Each number is 500 + 25 x the weight over its row's rms, rounded and kept within 0 to 999. Layers, rows and columns count from 0. Numbers have three digits each. The size before them is the row's rms in percent of the matrix's.

# layer 3 MLP up, 1344x448, rms 0.11, rows 864-985, columns 336-391
105:503516510506496510492495489480514508559494450494465449516494481508489501482507494521498517504506543475506475513482492497536484471502505505487484515498470457513495480510
095:501482526504481487520486534512480486503500479561459480498509543517545498480522483510496519511475492474473471462504491484515513530503499566468495470528483494498512545435
119:470456545493534478481506528491515495471497493527469535488483476518533472502500539499474516516494531484463484500497502494510471521502485467524482549578491498515470529476
099:487479516510521487483504480485488483526508529521531528487482511466540480518476491501514496490473501554535534482482521521539523479499480508486505498514546480470525457486
085:513510481466474573502500484514484481501476546493504513534471521523470522541513500488499554477547484498542514465511444524480514487531516531478508517504513473487492517471
098:509485471504510483550496439502448529465533485537522488467496519454432515485470553506494518500496522512477467554491516439519528473486481490543513492464506478482460493500
105:515515527495509527528460521497480513497478528505499501457502476498490521467491517477499500497513530460464489484457498481521481512497536487501503524539512470481450520472
093:530502512497457457476497470465514535447484501493495496508488475512499470485485521477531532510474514512505491458482470473539514521521495545519485471501488451500551482518
098:512511510492493482531510450498488508536507515494481530474534531505512489528502530512521503521533512492556475488517531565498490513509484506492486490454542509518496497492
094:509511461478477484518536455511454561514480539450511511494487502460515529540478480517524512499502557499542492485549515534512469485523443521470480511465516482486504528509
098:490471475473525530505523463514503557496492498488519508506494478516520452507485512504507515463504494490488516475493502504465492505501539512492519540485483499526426507516
085:486490450508549504496493472523506501464507519514535502507462519480515541481522448518498469509468535509507535487478496525594491506459521487521497510487499519570482488446
097:505504530451497472474512434473491526485495508499491438466525524508492504495522491481517498532487519513501496530455477520480486465479518496502494550493456494476493511466
095:479489460523485480526555493516481499498484494493534506497502460465526522454445522450475520499508496499498496448493488516483493511515467475487467497458459497510532481483
099:516470486503506470503472490486452529489475526527512532505487464470545474528473489472510529502499508515495501446475490464523528517503532464509513494503492549531456505491
090:495531524475506512486525431504510474468520529495513490491490501509529517489471487514523500525487483537540460523507487510473513510499506499496466471524512445520536543486
097:528534469476491500506484503494491462466511494498540453472432442523515458525494500543465508518509445477525509490515491484512520479471470504515485515562520478486450503490
100:438485474520526483487516517509516490476522455457518517487474485530523478482488537554503499549506467504464505521458470506520537473487519487508517479500539515488489495467
092:472510516491470525465497488519495540484523503475520442487481539510475531564486515501473520493480539519480463511530529531496481452524496506444518554518462511489501495484
099:499563490450496472466488511513509449486498510483480505491467439498515531522472513509493486511499485498487493486512496474507475533465481506489494495518493467511506484509
094:488443503463482502513529529514470461479530546505464462509479486493500504514530548485515512486525497521547510485479491491444471541475460539521508499492483522473510489539
099:476492544467521480515469520560493514519498504503405538511509542492508485496547542541502502514521493456466485472470479477460491533483509496485472504499484490471526502468
093:520473476537507472513534531524473463483488485498512508492507501490506506523475461469498496494480523471479514532489495504485464506514538492509530533505504516490518522527
094:469488487481524481491487419521495488519517505526499506505519476479483467506514543476534510539474476503519495485513451499498467474465495499456508474531509492498483472447
091:512513537484511519477483528521519546551500549435551510479514517476541534532493472489503494477485531548489504501518535513473531524517497495483500508504545478504515525484
094:526471514511547494488465531464453498475528499479507493475489469516473462545463495456525500511508514471521472508465535518516478465523497521493487541461450510494521503520
115:504516494461450470481500496468540520516476485528472502530529496463478537536523505516501487494512541492500497484518470519538462491453467543493466501445505488507548534461
098:504499477506545546493493523512490515499498497538495527510545475487481435440507533503512502509527517541471498522495531498477482475495495465515473452522472532485499523485
091:475493524498507466536519477451547505506416501501533473500508517498491476513468535476523491492537541535500496454517495479520529518506523501499521554477481484474502498489
096:535467504471537468494491485542451546478500507515473493472463454491475509452569518474457516508525531470509531491457547478484474473514505466565522454543514537515477476474
103:472526487466467512533503483516516483502506519503497468537486500521484526510480495501481499516528522498489468490525505502466570526448493517520540506502503475463498513475
096:478459468502487515476562443512530523469529463507498519513458514477501486530469482537501501530484543513497529504453540493491515513476528514465518498498505473502540468519
099:519521490504526537501496497485517506515447507488502537465522514466504525496511488546495504445541521544483494479554509448469480482499563479529489472513537497513524495553
106:551478517565546510478520468516467473533505484444476507450537466498509509487506464520512467488496491483446498479533544490497498527476534491536495494492493473446522484476
099:480454493531520449551458468483489504478513489545486499498508459483517471485484519487470517528527526534496451477538485514496490472523506449459436505495516502503484511486
105:511536491448492511458500530509457512511514462487486475476459491516442488518511495454509505533540512483479466548503490468487483544489481486519474517501494531492508458515
100:540478526489494449486474474457487475475504514474514512481526518523476497508536560500530541516514526522556490484485467515490484499480508495555498525495504518493482471488
105:504459496471520512474484496485503515478502522481505508536508519473500515487521472505496488517484523523481499500510533503492517543478516474475474523494477518492479481534
096:517458525476463503469523488501544559514486492521484538491516451507486500484548498493473559514497505494491511492447488486507498507527504508477517470469524552512501499497
095:487495531492554484508520542486523455527503470505511485563485497465526480530477507517531472532510474540501501467477462503487530478472477506462522485498492455503485499485
097:510483507457518482516429495507496499483516516544479517510512531479529503475489522500519546573483484503527494518501449538503464471531468533486495524497487501528498474461
094:513505502485491498517509490509497512458492458494523481508502468484496473475488529474510500486500474471440471470507475522481467517483503529480468496443550500470530459473
102:482465502524526433445475534516493518518502498512500521532528461467518492482510471466476483438464501491494514460489482469435498539507495519509467526508471496492528525515
095:543494518481481543489495534555544489492537478500529499498494439462500504487497545548494484498476501498528466500509450466521501534504547512483511470530462479505483469535
107:539512493503492472510516554483520509491505517497520496511481440495463513525536523493468493501534507513483453492534527453485481494496466506484490476533492503450501483482
134:528493491492493507499526513473478487529463494465526491491544496486467502501497545529557503469456521487506433481507479481526535522524498502481489506546490558527488529515
109:506525534506465496480459482496502499441460534503486474495476475494501482503496478517484512477505523489460507504515527542459490463512482529476449468526510493465527490507
097:563521541528473479518513499486550506485495482508485520516489486466517531504529484518486462528546523535486520482502484515513498530492488486542501489526501495497525516528
088:518483470506514541491532463542496504476526493511503566499509510496507503529498485474509549490531439533488471496418521497570527481481510466516560454523500575470540472508
099:515486499474482503507514472502542490527467507540471476499496499508501494485456505472540538535486527522470495526534532539504515506472501532501500514483534484471543480523
113:512483546492455466501516481502498555508472472519508542550533467472513448504488504527489492520476488514487511479521484530498513514493478487461522502548506471479517479484
108:509488530473510486488501508483475514486511527504487488458489486488487505501504496478524494483477503497454473523548503527494499504510488475517483478511508542498510512468
098:504488503489490484484553475506494537519441510458492470487509478529528512491462493543473461490561520491487537490477470510455473457486483494497528548519524543497482507477
086:472489492488504499484489506511471500491505469494525483497501511499510513527547547495505485516506498468506522514535497491528491518527466458486479482557542477466472525509
096:546478462500497486543545459444495501498506510493553486537499474485511509514500500532504474506516479564508487527502504519503536525486491502494482510494494519476483532454
115:495531469461465469511494499530474552474524551457493489490457476464491502501490492496515472517522482502511518479527499465512506528547497471526515546484519474516508477475
094:505502535521488476536515490510506522476531477487522472495449480474501497508530478526512469505492500493521479507509489483479572478506445512549496539474503508491480507520
100:454508524515521519527528484483480530483496489499532521485474519420466490500498471501529498504531444511492445508491450521514523520449487528511508463543469516468507479488
098:532501481538529508479505453528521527501539424505490526536534469484495526489502466551478492467484482494490515531521523512515469506517509548474464469474535480499515506482
101:503526508541461536508500507533572492503534505529505549468487470449510515488463490492512501496493526526476477528485497505470522477450510504473488475488504449520457548514
094:537490507501499491526518489487483477509533475524469539561481479512496503520499533468529482476503534466485484478514491479531448478523510502499539489487495480485469527505
106:522477494497533486506521470537452475500496533459434532466525478517492517489479518501479525527539505518512505523467528486472449487520466480530546450503504521503480501474
135:480532509506466527440491460465483507522480472496508534546504511456470492514519537504510479522553529554457523467536516486519521497516483492487463484488539511471510492517
102:459536538462476519470537496482469498512487509521432476489469483481506485491567495532477473500544482511484468507500506499494516522448505542525482490516481493480527517497
103:497511514483507502487492478480465473488493495498475474574502471507525529573477494516527509530499473504463479511474508444505473474511516549491481480480498449519522527528
086:476492520464471487480482498527486510458518416533488522505510468502541512499551566538519508510485493522500458499522517512545550493506512501512489499471500483513531462514
102:464519516536454487488477500512498490512507507488528465505479498492504504512518536481523477543532506537486499534563490521494491512464508503538496517514531476493544512521
095:493504516524496498521509550507496522522478493527459500486507486481463517525530491480496514475491495505522495519492503479503547465502542481461487534544535499494493508530
094:520506550489502481511538479482497504503495496531438527521544442488496543446530526506500496493491520485470482486479465523486486502507491495513529544509494493510514482447
107:517475465554440502514535485509485491527480458480479488486464502465523485501514492508526495521501491481517504508475480489531456499499519517485467489508489489531488493487
096:505462493466501446493490538495505498487513502498548499487519457462526524504498434532541486521495491512514535467508498520485512500511497500486498491490546518518504500488
098:511512465449499509500493506472508515491528523546521500457510500520499461544500501469497522500503515486473478504504511519487466480476513525504465507492520537582464509512
099:500456499476468459497512499499508552516480520496507506547491491520520506488496486483474557487486512472509511514502501493542490480531535516529528450496539529512482472526
102:465480507524507508488540490469465534513467460519513456472456475523516483479511459504505484496527490533517482501534465483460505555475521502494502517492512461490477502533
101:489480495458503525480490489474467514514493491475523525484531466511471448495501467497500495552444513488515481511480472536492508456485492496469534508487487466488498456503
104:545483525485507500487549485504529473510469507539468485467492492478529509488476517543467523506498439500485555531451503523511515494510552514494515471459544519491481493483
100:514507493511470499502507493506526519522522493496526486495496481468477562488459514511537484489517517480489453561488498506524515478493518536530433497501553482448532474520
100:487473532498526550549476485452518535492476476486507476506482493463500489494568481488525495541520456484513477528473516481539496520521481528523495535486473487533521439510
108:485480511478514528485490481539514497524524448523499526463515534536532498513484483511518561480538526484479529494484498529513481476511503486483501486507507486456488537468
102:509490501460485456486498475500485480460493458477473462531481491531523539554499483480506562534469498494507457511500468475475536510500515471535493494501529495496491530515
098:466542540512515476495514514503449524490531548496450479522518474499483511516553497483510484464429479534469483488468476495512512484474496484441511518527512482504487546518
118:519561507476549550455499442529486533472528477474515560523564526453512477546468451512478496511581521573489478463503517490509525488507495497472490526485552467468505478514
102:477473483506523515514490533535553521468516507497510498472539519489481491482515478505494485507464475503474466513474476455496500517515520486512494452545512491481467482573
101:503403451478492474499568513519502478530491522485445533518477496527503547509497483484515542509452529513487481494493477454503510487518551513493516495467558518515504499516
104:530492501509517470491497520530469517520471533492451462518490502468498497487473486486539502548547512494501537527509519503443485486508507522460510515566516502526524466528
098:497449474524528508493469505500502464466513471530481539489536470449493494456447516485465497499490516484481467468482497470479495503508534500447541540492509507484506458525
100:519512515532492501552476491466488514503503477475500493505527518493522490529483498491519514517516528533502457526533505513504474487500475496529484514545486515550498450525
117:524487452507533475497497487486493459518540473482504444486495522509536497539509475504505525452495485515491499513497516505512482518464542415494503519484470488502512519522
089:494480484476495497451490466508517545467456499513478512496521515497515470521524524499526509470523490468487478482521489487526487480483528529538530490501546492478546489501
099:478466513541508499497482522493491523488517482499503460485461462462472487468475503457465520523585511452529486519500497488451495464478467471534483533499516545510501508481
099:478485497494515504487518530496556513508502492519480468522481502479524514580480500566520452531506481493483500466499536457490505481508494536467491464543446510493488470495
100:535530514481500469543541495517494513521490485519549519443512514499484531474520472516500537477465479483460492512497544493491468530526518475545463488480504485516512545550
082:487488502509517545542495514497493537496517461515556530516506488457490542494471489469469497489476545528493479498496521456554520476510477536519519553456533485494483519456
107:506497448472512552487486470508569528488538497497480472492497500486548500505473473486454457499535522493505484464445487454544490487504478498496519483497486481450526546467
092:502515508507489519528529534525525523521477504496502527493530474467512494509503469513512516528470484417507502508491478526493502474467478454491479451454457485511487530498
105:501467483500498503505512461516528484472522526471520449526498495494468491516518566499488519473492479500484497475486489476490475488503496510536518533467528489496468521487
096:452477502525527516531451467493541519480502516530485499490504516479476461494502476532519508518513496518503515514499501470521506531480503510499511475493505483521451545492
095:511524505528508471473516487503478489508466466477491495522502527484471475500543500497480491550477502534520516526512509489524540522550464521509501469518508514469488469508
108:504501496498533469547520501468481531516520487466529514477488490538491509473493523480481517493491510475527466505438515485489524544503520464517493532504504483446424497555
092:515489517514479500478504455471467495558554485510461530483486458496465476485539495470498545501467535492476468535476513468500515500507455505487492489512515518539476482531
096:518487469548465515529487525532513494479523486515519508491487518476500486521509506490435508509506500467519474521465484526506506511498500472516535540507539515453528527498
118:483492515525477521503472502509505501498495514524482489542446477537513511523503490516510504472509523492537519479528488529486492503453481483430418583523481531495526544495
090:513477470496488493548549462470491546503472527541488489493495468495561486478467505458496501510519559502531512508486506526440503510515476483452492541502459477578495479483
100:483493487498484516505512520481488486512479481475459495507475481496473481494517510521523537532537493523474491501539481508512483485507498522516499480480527514458512493519
100:519492447441474512481537466492542527463496519516482527472495501504509526480502501497518501507505505507553455507488485467511524486492484514489489491479524455486530507526
097:518475519511525503510475463509510521457483480576508481475493488504492442490519492502534494497506480520535524489501513511537527458479518515490515491498526499464451493491
115:468518494489507512515474568518495474490497487492510485488533529537489490532501460538551475469486503530448509496501476483503473516488524480495501511509488479492492527456
095:474502504494533476475530484495496531474484511538500485506519502496513510539496546502487452546492537466490481489436509471510486469482492502519487497473497495500502520502
100:455484549490520523507519485550495525505510477522501520524479493483495479500517504497503485532505560498490542500540526508486502521513484503523492472501461515494473532516
099:514496482485448472496499491528513518538488505454475494536520481510474518519509506478498470532463499511502487503461475437504474507535525489554498549500460533509482489475
090:528494525498494534468496483492489511470518475524503469530515504497521516462476459509494520503502470476476466507477473485508477492548507545481544534574476467529512498534
097:471481528489501512550517463513538488512537515452499473460561453500495516569429510542533452518500507478496519519512488484479472487491536477502531487486553468475483514495
096:493538493506538453492499498489483514482522544502490491498532471508541521487499520546521469511514547516473487472512485498507527493501463515511517545529521458477528532500
104:488520483486482514554494488510533505533481494544513544493496525507459488514490491499547473520532445532498494499530513499522485538524443503536464518479548517497509505528
097:497457515475521465493490521484491520483462467473463501449525444514459476472515497549477529477531539497466502486517487467533524472503509500561506492561541487485508519522
108:431457495482506554510490478488506505470524484511527487482467506502503484494487495505463454513513528511497517483490527514544471456528508501489502523514471493491447449518
092:495467463536550502494529498489481489541599475480526508502533531495532484507460494514542534505458497522434467513497527503532482508480557464459517488534474495507496479520
119:486495484505488536574538485480486546498502501502549462464527505490520470504518488526506516479506479514489516469521531562477482483534513493483467501476491483484446500515
137:454512522454531496507467495482516500485549511534480489516485500519464511441526511510539467465533530485547502534508462493491521442542511532511510503534487516468502498475
099:495504500556531526465509505514496502469493531548498462473528517499517479521500460503509462528549463497526467504500514506482463475483482473443520482491489486516498506481
096:463481509452509485443501513511467525485511486534474547469475478559517478449509509472493479484542473472484476495523478502492502521503470556481514484523491520465530467484
103:527522476496491487538517500523508510469538492476499514488454514475516510530500468551518507508508480475523493526445494472487507514487514514512483516533493499488536508491
# layer 3 MLP down (transposed), 1344x448, rms 0.107, rows 864-985, columns 336-391
099:479474514509489463490505506549477461516457537552459481472482497457502518501502486471500499481530486502475529484482494553502500447466497538498483545497521510557500478494
098:509514499488489497502498490480484529558545500520500530487537474518493493549511496484462513486526533495474485517439519496472504444546511503441531466490459484537511486511
114:513469504503503472529468517511537515459487495482511547482472514488497518478502516479524473513507532473453461505527538503514531505485497441492466504514480499504528518544
103:497501517485477466487483475538535483510494511508511494456483498483480457508498532544510474466492490479491514498506465521502464476489484473543487465512502514530519538440
088:478538517478519547456442500512480473512484513478519501478483498499535508489532534468481487464515495492514481518466580464524481511477509459497527510511505536516456453500
101:512472505550473509466474467475515548523497517515510476540512513490507499493475472496550524533486484546533488498512475515527476513509441490529511483517517478531480510504
098:523490507476472526528517525513507538464503493483523532518507493512486483479500465470497516497467523511510520521476501464509499549512538491502520480474441469444492512503
098:488514482526523490510484496473480478489545497522498487455495516517535469459512540496536488476469532523452539505527495528460510494540461449493480498479504471484477503503
102:497492488490483487526521464503485513531516557491509486506510490496534455517494495515494474510514504506529496489460503521477526490457482519526541511495434517519476498531
093:480535486485503480494509467535484498478527547541517526452532504536476457479505499533487494457524494487500515515509487431474501450488483468514486467496467491510503566564
099:536496467484515490497479526436503520458511497483476553510483489551563476487521526491465468505511491502513533468540461500523502516469478455500468523469472499467471526502
095:498492493492457482492451470513494469472484440454466491482513473493508491504459478505458513518444494474466485504512449503512513466525522492472489486463464485518537492487
095:518485535462498504486538527464570484493514499478514439447534507561475512475470502483509501542510486452495500484489504474471530495480550475491535472467530505492492475461
097:513528524507518494491477488473499541552513477472487480487485524511489479522494507515523536544498483516504506492477504471522494453528503502496498487520565453464454524482
102:544526480507497523494478490487472458462491505509512575528491511515517541468533483481479509487491503520493536524480464464473514543490507522490546521507525536445470488472
093:495445503470520511485503507503524499501540492468513488505448484532501493461501507492480509528486509505526465489549481458515511527488518527482508498493495511547494498511
095:478552512510495483543494536504505535472514502480491527492475479505485478533483482495523483540469548541495498483488455525514490505472449473449528518496509497480505542506
103:517472457507528470489490521486455497509519479520523476572471502503543509526500484501483484552484497507470498490482503508541488510488528557530518447521505536493492498487
095:489493450453472518497500521540462495508520504483508506460483528485468531502481495493486491465524501559483493517522472516471524511517507546484527499433496473477533513493
099:543495506472475488502459493478517462516538486505465548501534500523521497482510515509462480516485437503473483506503498536506538493502521478447519527493539492495486465521
099:522545518553504470484498479526530527518467528516482509495475528532537534523489450479484534547553497508526483540520517524503544494517490492471495465499509541471489508500
102:527442480519477486456504498485487482533451476469429483519500554467479495497513529498521536520512469497519509476541473551500461454505476539456495573503469529471506498457
101:468488501529517492534522456481503489531483517527522506517517485484487527491509505486494476506508473492536500497509551533500498502554523507528531467526483464539517514478
103:483536533477501521479515509535472496444506522536545505468485514452525485527475515473500537532533495507462511455462499479483501507429485481481520512472516480457502524539
087:509512525480482463519500518533543486484526509499537491483469482501444500478521481443471513520495487496472544508493490493497500523496463444485523489524490469506526475552
095:474543526514497507481470500483532482501542481466490489463478515463468483532521515482468498470520517469541522514512529518476504476511463490483469509511530539467476509512
109:541556461471507502490488503522508510521520524482504505496497468513514475523490449457416493448491482504542512541507453517503501491512499502464528494457520507528500528489
102:493499496528466544491538489472473522469496524517520469516532502475505501474507472511498478516460520477489534529473523473529514500521512498504488491535499548471468515507
095:514463497510513494510521536484479513540482497505500529528467492490515488507503520490495503483456544508503473503501522462480531509463540512516504546487496532482496488516
097:470498530483496493534488483528497531533501491523496525522464487520482496465546537476502528512559470524508535473464507546481506465498493513531512496518546501486523460481
100:507467504505500518464505479481484498530490528498481526512529464490502491492511510529521523465459508552534523495484502518494492501482484537522486511512480471485527430535
100:514526500452469496477467491499501500491520531512510492501451531514502509453501505545542433493508476516491495532480474446529504491492568467484502522523531481507532556501
106:468462512481482516468470483513499522511494459513519488483465479511507467468504492495477499478490515476506481522514477518481512493516507517536521519513498547477476523466
102:519509489457525519492557482486521512526488543536481493521479497538527481480490523533520515465481479533536567451515463524526482534483455552500494480510505481536509503493
096:494484479563488533504483483483502459504560512493516546527511505447506503529494512501515537497534504504524473524519429485485487491493528476451481451517528503486483482472
106:504520505496497495458539506491460512480503485508517498478489472423503494532494530461513495497537462567479474506468506498435496492543514520505466548490512531515469486528
101:484496513502520495509500522529506481520485481495458462501479526491495472508502491467510490472510535468465481572501556501492510517510534533465508504526513497516479516524
096:473498525514484553456494486507482470520496475484485481530467514482489518543498504541488539507439482515499507530515530503500523479443479543526476517499508529526511517511
088:489481462491465476470480512512539511503487531401508529504516505526489483500507495498505461508496517498492509485500471509489476512481485507508463482480506523487504485500
100:500469485501519511505503537495488468491456477547472499500525531496513488506542489561516531475532477487487473466506525509466497531509466541503463493530526503493518477495
096:479493499504490490504511505525476530506556535480461505528488471469516489524489518485490519496495486528511495463491479487498525501463503495523486553541530474505502489479
093:519490502446474465545478551474475471482488511487521445493497512504462471488434522539522458485486464490501459446519479509504523514459505484483499526512487497505477470493
098:458466478510541548509487472484521501510503499493534504528512517528469462504536499499530470520495510503530484475463493491514505510470499493514528517497533455530514513483
097:498486523510518500513489527519525540543540507488436465479521490519540490508515510496514494484518551508523518485535427513542506443527496519536520504497479514500500466463
107:469421509509496444496509516494509487449478521538511512467488469491539521526528542500484506502546509490497471519509501501458501475485465489479462508480483484464492471485
116:491513468512522500487515548512481520508505510498499506478496473458508525527468498481489546460555496504494475513501539520522517572514502518455488493493470524489489516497
107:478503477505500519553492494540531491526520467500482485441522478496483502519548493494510554489495494485501464495499547515510503461543518484506532516467515513496515503522
096:522546498470521513457513515518536510533458472489459475533469486548488495520535471487502540498525490545566530496495543524544527519502506513517501495465529521492486483446
091:509490478474483490508478515467524488477484534492541484481516489495467522489495481477540475476475500494528468486488504497471479534541481489498490504521479495491521521551
101:526507510483556519543480463504486471494477517535502468484503499463502454485488456520512497488584527498483490511505503460500502517550457470519504489491543512491533506505
113:518527485504516499500529528534495479513517494486521475470543504449483513501542539504518518484458450502503525479499464497523482530494491479535494498475483524466516529509
111:493522502458465439469525518484519483501467476549494452498558519439543473525494537452515529534517480518524484496499473551497496488536542478512464513514476530514485517520
096:483475520502493510547526507486543533491510498528484538497498506537512509532533414494480500497506488489510529485469485523466474500509447513501471499542471509482513461504
095:499464501480508438522514472492438503503476474473511559451478473540515495490521475508479522492481498486519491529537505486483476520523456444457496487533544483541542530479
093:472454544499477537502503502518540532528495491474502513471483535497442474517522532449506518550553491469499478562510482475475492509522466493542512493474509500500446485481
108:445498474510487562499484519498480497466518508519508514494476483503511512545538486445465452462498449470477499515489520506490483468529517491529546532475461486474465480501
096:448518512499480497528500499508489484479520479480508537474484509571531501542479504526488487466508512509532464538497456502493472522477487496511530524542465488492476488519
103:531512536500483518444460494478489454476496497517489497533516491569547537531476494478528528507461535488524511504521523514492533502523526557502505498455457488511471505460
102:522479477520513491478532473468491473523494467557480475500496509503525479497466502472543497463520472512476516467463495483493505483546503486491469476470483531501476527505
100:517515525520534528488475491490534509462466531467545488481532487535455499526479423473503481495509539496473528476511477508476531536438555525492531521485511504466523546491
095:511543464527569536513549556545491521471497523511469496484509494489490502521537542532465516494526502501535536506515482514528496545507532497529501480555489482494479537501
099:493471532516491466522507521544493517472539494512525499520518512448508496502481485505501513480513509506508528498516521526487495511494516507538510493505499509504533482498
123:510464483543483471501496470436503506498473481481468525505494527477515510510516515470499471468519499551488539482557514514503470523499481502443505505501480457482505495491
103:523489519518488455511520450480477514535480559518519468484528451524489513469470510474464498525524482507508469521507477503551514462538527515485486475509517508473521502518
106:474536484526477455554505480529517475508547496505493510527524526496476483512489548542576480526552523537518470455520471449475504473533494515520497524508511491486455495457
092:469460481493490449451490539515560533491460483503516508533512498485475518482498516510490486497494527521502494489504493457460501503450518510473468543461502500508492467488
100:505504512492516460509454492501512506533528498512542468523437496463553491501512503514473496547556536531495517499493482525540486531466450471516474503507509488552497473528
093:512487499455468498495469471475495550467466515454503450494465498513481514478498497544510520487541546498516466459533493519517420503543535464509512520504533488520505490478
092:509534468495475518524496487496541525502479542561500482530511516516481527516511442504509488520496503492497510491496494463507512479480510492527502506487482493497455511503
109:520531487506511487473494468468500470513452529509503506442460505485494469481506465480491469496496496491527497502502486508534491504505487513521510528467474522559517514543
094:536476544471488537487454499473511516491502488484535529490469510449463501464464472497501507485474491502557472491563512490523491495529466472487468528501514517475480475465
097:499520500469507516492478507540482508507513493514493494504478477489505508499478471467516475512476483517491515464499494470489496507452480527515553478550514522470490488458
096:473523549503489528499485506497499526491509531501543507504494503487505530483481484560481497524540452456493451545554468506527532522502485535559489496495481503509503518482
097:485524497533549518508465458533489492465468467452463526527502484489515507507509483476544510510501459466538519487468500483507538522501462490522504565502477450532520505526
097:492486440503423455489518480469492506501449481450529499488482550523477468474501480518475483514450548470497476484490459473503498521526536502504501553494533455496503474505
103:527525508516510484525503510504527477533499547477490475509497481488500507456491491547506503496520494545509493514516516487512436469543513536504459520497460488502478465472
102:505477510477514470523505473483506475544510475498509449502525509489450507533497547512537494480451535513497479522523533466553482508532538476482432517506528474518510486528
095:539509535538505515453493470517535452474514516499477493509553489481534472490539491484517534506486510534501474464489494494484506503530538493506460509458505530515515460542
110:490526509514510507516525523490495480512488517434486508490498526476527529500483508490538440483496532463503450526514452502497508529530521543492475460498494519556490556555
094:483529478507493516533468509509469501536470519480496481447455521509491501505508508485531490495483468466500495506541505506513525532504497516496550496482449491498507490482
096:496520490515499510492514498510513442473498542464493488512521486514447541476491472489534455444498504501522485470488543496514525503503482510478507461488546484520507498454
108:520531479512500561488494515474475472483488462474511527495533499475520538488523499497509500453511551499498492490506527495488526519475457451515511499522475530479455444521
096:503496510486513432508473504461525534484514520502525522507480493522526489500518507515498531468468504487473507530486538529470474505497506527517478494456460492482503496514
098:430489518561520477507526516520487517500509546503485568562524523482484526521506511513579479512462539502523454495471530522552502489492513481545495484464505509537491536517
105:497472517490532512503492501491462545521493513525531445501472465492508483566509520546523496492508501520486483521535536519495482542444490533505511477528493557468501459541
107:496489519495521468505496473508505527497495487506517502499485459446482497535496555465441492502511518510541462496473467502493509466456490494479512522457498509541551553503
103:482497506502511520468464496519488524561553478555514498512499506477450453495494507479513508516467527506486501504515484546505491531506472499532489505532498479490495432503
109:551522476498508468477487505506516465553512495512513502541584467550511459510496509513484518508519545487530497462467509449487483474552494463545477517499494515520526496532
089:507524498495499524493452487523553514476493484507473493466534529512445508496535523484483554508511492452473483508496523476442529511492507475508501497511510501475499461464
098:480463495523498527479473511491513510503479469496465551473495512471473478551512496522492457510511491526523459505502510517494509503484498482528474503519528511483492496435
099:492512515559499523491526476472491560538552506496513478503458482501537505513537514550517518472466511460466517547502482480533486539498495473501532506552481502483512514544
096:484481491477510466489516475519513512522496511555493510451487509529497542509507485480486503488521521501483519485428514470499495488539498483530515499506522486510509533505
080:468509487522505518472479495510506501510461548520504483488505510509490474549541510532481539494474526516464467536500542529452489471505511537518480494470506521508482492501
105:510509497494482464455517468499535475471525525499518506509505503471530530473458527508492485478499538489484556536512543576498486475451481510514485522447500478471530494494
090:484514500493470479488499510508483498533513472484532486510445487507493527512528499512510467473501545503518497496528479480494464516513527527543530571503494495482499436463
105:512547522522479525492505470476494485515526545467511517493499474538442511483504488485492529506485508533497497499502548493518503508514483460476485477537459425512502496520
095:481532501504495539502501468529477531475476446518517475484478539447511506485540498441532522503486513497523495501461482512511477569510502574502531528471528487527514518432
100:485436508521519499497483465511514482510496474543530496499452491463500542516528505544485529539503484519500480494463534473488476482493501481482539494489507515509467479505
110:491457468525505455504510511503587545529514481512483515497516455519494494548493530454473503510483470502504480504483484471493466462487517472496497473515481534468488486474
094:521518471568507490488466525519517539454488528466517509505520513501506455476483485499510474521511515519509523502493493529516499468534547480520497481498487484472502533553
099:497481490507502455454488568527485502522512510516496459468493530497494514511486553520521458457531479526508490515528486536467493518482482530516445545518486495504468498486
116:501563482505471446504509511482483476474462486533444492530475504524501508502503514482471517455494514503509514499510472481485469519497511532507506527506548500473492466509
092:532477526499543499498549464525508510514507497515494499455520466515516468454533519510514516537494525461504484492462464495457492523544521482424510520456532490537496486489
098:489514508455456470523530501504499510508505518508498465481505499533501491485494483472489528466472526561492528494502477525488494451470504441470491531490504506409466472535
098:452479493529477486471469489530472526454494531500503562484502547484496516473483514486495497470485476552528515483515488489525557511492510518494509531508535469491525535518
102:513518516484531490482497523474462472498451524497505463486519546511474474516521542490484491513445506517514528498487452518498515512500514567501510480504507512519461491530
118:521494553492529535490496466502513515462511489490521523476490506503519489487506510471516537483488523514491484552490525467481510517495523506537487488449528521528470501525
101:479494490498488497500508505508504500508507541506494466532501516498519497530543502491479454470566509468501467500476498496502519495445501498490542480511499453497491511512
098:512500501515526507510532535483466458506498455484470528484500482570502461503478493515462486475485494495435524472441559554494503485491467498534485516503509480518481517462
100:516472479556480527532504529526502545510470523487508553502489488485485479518546498492472483496483446502526466473491504481544512465514500485547516546463468545517450488472
094:544545492471520510505488494501455510542488513458514524496540495502513512476448512480493504498494508483513509504494534528480476489517476505476491544516483500481538463483
100:470549527448456504489489507554503527501526467524531553522513484483526514496477490483527534502501484492534490484533487577468523518445475466504539494472463474481453508496
098:553479464449463524507480497544486510506486520456468498490510500469513482512470529526484505509501486513494504492491514500496536524462495496529479496483497519500513509468
103:475525525488482529545506480482573477529515522529510485522547506527511516485540541493499484491508469492478483556527499470483492487498506550521485553503508465496490507515
099:519527538498499491476496503508524527499475521519566475487502561483503507536512551463454508490489511510483516478499555496496446521526520557484506498483495493479470521484
110:515479466530533508531498505477490476530531466540462481463521491491519511535494491494483502500489561541526526500497506538517475512545532548443498500470503530535509482504
097:460470470460515501524527490512498519527517477510476490515490472491527496515507478524496472539479542475500521487481470509519555452510477491511502492513483499515518512509
117:470452530472485546530476513492492497470513508518567418490457493489486500483516502526470490477525488500525499541485531513485512523509552519522488506498512478494482483471
123:515477464520508501514515551488503546510489499526466495525411508477473530489562526468515517512513516526515483520545518500533458544512510544516484468541482502493506488531
098:466487509482460465521527445504502505498500493501491512528508478480550500516522535496494482553491532518487511498466507518495514493517502462504488526495529477490515503471
096:421472521490533507517514562514510514519502505471492535529474490510510485458518533484470505501511497407515510535496505505530475514450500499524520499487515522509499502541
097:483513505522479541526484510460506465528495489452481487492472495545488487482524497516504484533481455478518503495465534490454502483464469501501485464458493540493484517482